Weights of a small GPT-style language model, trained from scratch on English Wikipedia: 1.02M parameters, 3534 steps.
Each number is 128 + 32 x the weight over its row's rms, rounded and kept within 0 to 255. Layers, rows and columns count from 0. Numbers have three digits each. The size before them is the row's rms in percent of the matrix's.

# layer 5 MLP gate, 128x64, rms 0.141, rows 0-99, columns 0-63
093:185104194055161162099089125142127128097066146120122094126113161114116146153116148118067124153117143141089178081145115153145101167118190137134150118119170058120051122103136096108135132137183115
102:161137170086135083108096076154126100192083177179120111145119099133159105088116126125066101148122099154103147097165105138101110111118106051089148137080065127119185146121094165116178115106101153
109:135150122107136096145066123196118184175111091114062143159086132163144120120193167114098112101130128134046108155100166139138104148156046137140161080149095085118131120124091173123137113117148106
095:092079152134124117127138131107151074146072117193086111163150165116130086138130190114082112138163162135120121135103096157112144124064074153122067128085182050152119146127102120136109143159071093
100:150166094122108151125136108181153128181084160067140125133080090121171138171140153115095082122171095086178155183100124142164165146167202087140108150183085127167135118095129101134135167155136101
098:113133193142090091134104139099123158126117119122048140113083113129165163141133165119107102163080032098076141097138117128126153103060118148164152140125106196157099117087121164102101105180142123
098:143119131111111137113155111140100177116161152173126122177114095183155121069129127088101146165170130154134066188141094112169114103153145172094092162106159113170123134103159213089059164134150135
105:168086094186125120157081080155123092159183115125077099185156068104104089102136157066146134145133126145062125147079143118120121108157094106166123136115063130146167130079091140132109160084119144
099:167138065132151100118098092148146134080094076078129111098099139096133207142106126188164107152094126072107094139157116121088099173135108130160113174116158091107135142159043098155156138135108095
098:176097045103128129097131127128117088144077085103169189131128137137188149134112106107109115146143146140127098154113107131155119161138095144037183149102100115104074123146156099133073118171188163
107:139141085140151154094096082111119111066192161113125121084118084105116112135105077162104147138128169181174128203099089142159143102167127097135088072173143119105113148117208141113165124106164137
102:170167109138165169113153104107144123148119070142094150126091141179147180133131138060147167117094056058115132156165160163048167091128132134113120111152136150107169070160142144085158132126152135
089:130096124069221197095143111149128140115147160138165118159135092140140098126112129155156127107143120114099127140137099127194114113150120137071195128142179161150101126089184099123085190077102093
098:187125164152139108164155090121172111111124175128137160047157140138157124147144091102138113129118101097128119151099092145078066140104092119091152173209118158165121097108134086059164100142174109
082:056141127092097099091171158100132108129149109116107117143155139145072184152098149081168169117107127150141092143097099094164118096067135069092118157087101177137185121137084112145158145115203133
099:108137138112146152109092176081070132116158160130111167080088179159131115129119115127146128059132134119133094203181139118048135194130127191108105115117137144167155109125133136073118088077099111
086:150095072153167078130106147138125149175133155099086109088071146144114231089096088080123150112109131088147096173113108144151145152140135112128136173172117150081106111131116178147168107100099074
098:085100097157112158153176082134170151111123200177131145090148135138120151126171155206110113167198113139134083105152136180193114109106116107166156096129109092126123145200112126163137170133144117
091:097155069154107134178156156103124107121153168104127107139154133174068211165087142098082142062080142136183130135103149163158140155168114145101102117085154174158134141095111089142133092160140083
094:179103050166126163131135087132147147126166121119165072115165102136078134058100169099111106167153112148111113166157099100173126117151107089135105155086150181066117128145150073145140117186149154
110:143156123121098180164142122117084157126147085091101145120065189109150082103190107146088124121176124151153139076182091111168191081101163090117177146157148187137152167124149138107156143120118119
110:132118130069106198139159100134099138146192126133122181029114134124202056110140147110114128111184143153153165107140133117145149157092147135140124065093135131127171114142124162149110067128152144
096:133134082151103120080188121107184147140159182103128092076154106205126129139121117105121080178130137146184128153102107100113144058100129141095103146052128076109117155136108091109088089121144096
091:152098109163150076174144100106165172114155086174049130191069077131112138104099108167136182111124103128106153089122157130101107146185122122147077092114121134158074121112149133174082127170116130
091:138080144073082135165084093116116155181175072069156106116099090059138099159168136106123133069130144054135131128175164153087086128151173160145154119126121108135148140088168126121116133144096101
101:154167141144110155151139082117044170193123091144082152107050088131197125078131162144125119165130081099147157097112071122108121140134167082110147121138165141150087148152145093142103103111100149
084:089143197128131110118131125095151120152134163154140101056168103065141136117146099122084135143115122161129146138154113066071180106100146139135111132094051078162163117100090104105176135052144124
095:114093146133154115113145088169110154058163139201080138144141151139060124107091115101094088149145081106149082158123084115164082163140147139067128122182132131110162116164093099109121150133132208
083:131167146129136051067107039072096103167107144101123120157110118152140164175126126083114108139152154168112069128135099093117081131102128099108072147136184130097169122111148155094153113077152151
102:130127114135135105075129088141114164166121120199125173154075135130133092070114149144134146186161156114166184089189201104197119130147149138066122111117114184129114083133111133103121104150116088
091:171169146135160063137138114154097207087153144147100112116137147117135091182146073086092123110127128126209106159080117113082123073154100133086168140136125155103128098093107081108134144059136132
091:122155135082160113105084117104118087147130080119142083149159094133192132076149154154115085101107067110147117120148078138165125148062148124153124129139053136134083110126145190125141130226128132
111:135097114191172162136100143123126109136160111154137133134117165111121153071082137178099127121160148139059077133093119210127133171102184122101066139134200140130122134083169075134125147176135112
096:122107165114123067139090152139182103129138189135127114065144175098109164142175162101105070165151103138124159166143137109145115136104111090146101073118149117114091133137164129029130145153116052
109:150119101151173101094119087093121144150135142195136179146105150126085164157082118141078155158222120135109123105129139089148091124158143163157128128095176105135118126112134114097190067084122056
105:120121144125126124177127102130135161084163142108121100149071160146157149116021183124150094119131096090197118191102074125066124123141087092128140092154117112122160114118130113095110142078066133
108:098122076169156112113157102071098097108183156113109160167122096143131166211145125090139136190105086121135109155110121141124166109131100136123138110120185118090075098135176103131132162192186177
107:165136110104117196128165182127130137137173138117105107121169171109182138116160100144064110099125144124140115124160115095189120106182163105023160077108141121097153169093095107138075107134127126
082:128146160185135104181152075176117112111102140132099115140156077134139103170147153110088130106128105117053079170130139104140091091114102069110155123108087122091074123152117116063117188130176184
109:115068173105097155151097134138194143055122056132121128117109134070050142125119096136132170114163136111132144084109120125174136163102128090091094119176140064121106112178155091122136093168114136
103:168141119134097161165100135076083084119175083080128111126104159166115133150121136154067088148178100131106183104135152129112087109125135137142117187144086159131191206108189123095104116150086147
103:157106064124106056138121098114111154089136164146177167132123112160094135188096111059088076138157114110152131134138141137104115153110084202131144163111114102157069074114104085102098126085131157
096:084100119095143113119160157120128137076084121137108092143141091115108102128092140125134196156176107184174212119130090109082102084152152080132083130112116136077136165140072147170179117179121136
089:069143108143116086147106143132185121100143133178073137170205088188080118150126129113178110148106167072190116117130113162133154117096116111062131156170154091100126109126156132170161150126114086
098:157112152103089137106081137183175111090160144136139128101083123135111162118112147123116144068110127149111119097036136137174146132114107141123121086047154050146160123121138095176094126189147171
095:104155100073115200205118092144181136132119139120124141176115120121115111150134111122170144128085141122137124068199106162178073141104141123111151131204080135097113110182123164162154139147082128
104:148166089086098079132125116153117121150103146142168165069170108148172205160133120097117113108151103144202123121170180136144118157115116118158115179132107086116070123102131124082157144052178133
098:137110078137177129174154114086185097128079150136123122171097152164150075140156174105137137129194135110185109123087073161126103074130104144139163158136137160118075171176159163141106168141179144
104:179158142101147139098122156183149123132068123089138070088155102126136155132056127078152123115129113098099022098117172068121122122138086110136145144138141126145094097096116070094178130135096132
109:166167131101072134127157181116123121166182139112117188149120099116182171159122153134113072137111087157115150098155188132101120099097169083175120119145053094174127125115147077148171132118141181
095:088087221086102144155125136074143126122085150159139143114173099127095153110099186118171099199164151159169170101138119136114116120140096150069170124165078119122101085111106119138134120178146095
105:173170109112104091149083090119107168160182130109107097113187160168189156133061136093110084191129100112093134116126164126142106122153094125122131114109129073142120085095087177095103101073109170
097:172164061100083132113139220109142132135155114148130166144101122073096093067137174144157117122118130175126142116112135164129149155123173134173086167078098091139153119083180119178174163145134122
099:154137121110214158141055100154159178142176131138139067143121085171132086090129101156124170096191123168128145162135143113099141116134141121114124083134145156097165156092158073129147101054118144
091:143148117139105182140099155181129129125153115172131146144129048156130098117082160175106136164137126151076095124134108078115126120153141081092173156138088086057121123195097109173160174095167161
102:122161132163081169065142124126198076139144164131100172140150095166131206148104167120136062119108150103097123116084177110100071132134123139080113090123083137117111106138095137121172105100111186
099:159183115112181148061115139146117075091136123069110112090127073146145109131153171126084168058122139161131171086196113137132154160160118099121133138061121070146115085138137139133106109102099163
093:109134144174114086173125103137126148127126168129080078066111117176211142135126106107105139146117183136155120155110111177087124156094116141131191208107097165117115159134101167143090148086077158
106:108133118155119116135110135111060122135171143094151104118074150122150133124129078131047127070130119076184151119159095126091099118116084091107112128118150158134183185155234099136127127123166152
097:146106049076149168104116105144169122088143116127136135148116134116172148119086145149125133130228133154145097120189074155108177128200107107181163150115122149111141128162099103102195120146106143
101:114121142109129116192099177181165158162105070122124099095085131150124168133154121181105122102179059160126095103117142109117168183179111133179187095131116115153108180099121119101079171148114125
103:115091107100114126162123184117100113190094117144102147121111176136117148119110099158169235114153122102131180110143170138100071102141085100158171132051143165161109148123097156138129114160169157
115:052145115071146141147120153151183176157120084226117160104134134087105112069139077093108106106104095143069130071151116138116138130141139129120112125076143094164131167140117101118099104112127070
083:126160145116152109099117171119150146184127083082163175143158121153119088091153152098097111105132071151115144106151108073123143114105195127110175170079037095109099081091147163076133109132112133
099:116147097068127127140066126139148106097076182114132124084132126155184167143120136144164199132171178164145109151127120112127062075095133097148107152209114098158127181106149100142105132167099117
103:156162174152134128136102120148149161122167138153094076041103083153135096158137096136146125124156102137079146087136124088090107149144073158157150085104080126148127147179114134181053157122194152
103:100160134111088203093162171111109165120217083129064147104148072092142111061097115116113170051130159168124127102109116112165152109135168091143156117127118116110124142114108169164144126116113108
110:104048088142149165151140093102046126133130216091088097084132156103175158153115130122120132126170101125122194140139079095118143124204110092109171113120143141145114102122123134125108132073149146
103:127078111105139118096062091135131164136123110114101071115151137143094198116180134137140139175163126147080107066103119127133074057116087071125170131122148114098143138138177144175165170095082136
097:134143054082118172119150129132140084143146119118104154141106176152136161129159073140157139076123135142176101108123131124106110159111101097121110086125147103072233157050109110100187151131102105
111:115156206105152176102103077095127145060136206140151105079151084122141155171082161138161083112108112080167114136157128142137151170174125105101150127098156102081089167122137108128105128176150119
114:145120137110127198071125098082137140172143112133129146179099113189187125140105109061173084098158180138145122137148124115105061122124121158121115129152092199126178149115170136116079073119142158
091:129145152146121145105132109076128093090146135147113110114193106118162142137137139117084142104180114147192183042113086129110133105078119143147120125117128042164135066147139189179111159141085145
086:140128124150148125145119144146176160143159127097153140091107137136209060134181091138075150135125097117188113137102117127155168089143145064102140096121149137166182158176157208177170114110115112
095:196128128139124124119094047189136083155135138111101116120125128118128069156145092108120071134108128185120129150113184161094123079112104105111095162170106159140055134089119100172139146136189171
106:151099192099110092097107145116098166126145152154125110145131104078113116147115101108108138146118127129096116125147137197081040132167131165031148183118126172192145148106181159115147107109105130
102:072190097104104106153109121104144190124130094129114153158099144125128105126206121115147153106126126103096151108090119066163160199132162148139153143118153077111095128110189094138189188098160157
100:102116128071115190147127166215124113127095130119132094080083167109095100181127158080091106102127152146107142134152116153170127173112123190091122151177087178100088113118156106158184120125098153
096:096163079168121174106123188182152142106151089201144144123126162121122163150083171066121164104077126137176099135079161175147136129092133111146093110110105122116169185166159139083115162102113114
106:154098121057130214203110104140117111081142101136209073127115090136178124150134129144150133127165130104109095109132121092108090125106126119145089104126126134121177113166164092082113197133087097
098:094172156114135185150049174152109183137111135163108109172168162142166173093149097177130115145178166144100137135087145116140105141112103102090213149163150135084172107152123133087091116142139139
093:122113160099152125153198083111138159059126124153149094137145141171190142185149117112171118098154108079151146192180156084111147151167134132098090129131103158113145164081119087122102153107186083
098:109132112129089146147158165102072142079156133153107146172150063074071123127063104144144078175139131119126120108090165152150163145111178152139162054154126115183179137125133139157118178155141171
109:098173134073193139136097100159156101159127164046113098105075158131140110066167175121106114175101142114177107175136158169138140145171117157071146171151146088131145170152139160121130123108105097
108:101160147150134157115101111131126145077180137102182192115116149147108092210110146116124075140135069150136092132136121108141114122040113121178104128119094176103172160071136168093085153138157125
112:125127147084133138223184136141134139101120165095098189144127130127088148097136132094118096149100155089120130107136061128159056150080150118110137152134162144170177049113174133097132155131116083
094:106154118114176167116150150109088141144094114131136203149112185152178088087148171122087175100138144161154128178121144158117033132157119158059141157135152150167084132151161114144130112108080136
098:213178161124206136112121165163125083097094158152100115123128127135089133133114092088153136151183120125144162107203055123099112187140129113109130143164139136113127167146113129153141189140154077
094:170087135163163084120072119184143107100114110113054108149123067082136109129149148121084132133141145086093151175133118099200121101163079122134192159128103117161078133175127071161116146126108140
093:094131171089162126122105117197129082146072126110130158111090095107202166123081064158113082115153113144066092137168192112087143092132106081111075146142126184123138139119140145099158112129126127
110:193114136174122135062093139112089159104150131073121108068132112166111148189094110094190103171145131119083131140098150126067103124142140102102129102190127105174109173137139168107142060105114135
101:116095101131124120130158147080103122101133182073120137168168166148189150070131127094148135139131087135114119133172114141084099159097194121157124169169111137122158154097085195140155181136170203
098:157098110145175127106138139121173090104104131113111091124116129083145071159185179129074130163121173129160088137112179156142101134185082118085151148143110124117127094174102052101092151107202152
098:119141093096090108123147191142170161111091138091054130166184178170155120103106179160114108173148095166117110098119121132123141088092172126097169101135100133174135145150084154110053154086115148
100:103118145083163140111116057136143182074128083094098062109093133162125154167176139039103159109140155122077101150132134114120114144191116172156090108121157151113134191139138150106133141083125107
111:124120140076103160137130175074151127110116108161119157132073134145100106110124123163097168077165156109107173109087141101134148091148133098053072179147100114162125110163170129085134052077104087
115:058186136139139117075127121157144178127100107161087105107135135163185108125125158130109106122135115057117078151144145124115158071164159183071130123139131135100094086125188085156153103192091125
103:135082125179103097139142090101101138196145106125087144128052124083124189081099138040118147154184159113130156108143129123109105145083193166156077105134108152136154108175111102141128113144120107
102:136156151070145194174109175151131155176083143192126206169206126121156124106135116106174110171144131131119156123119141117115148146179115167095102115140145116133134171145110147194073156144122155
091:140162174126134175082202127048149156135187172087118157099106103095180192130107159129148162094166110103148138153176190147120130083173133147132130124117128148093119071131134112140123121119114078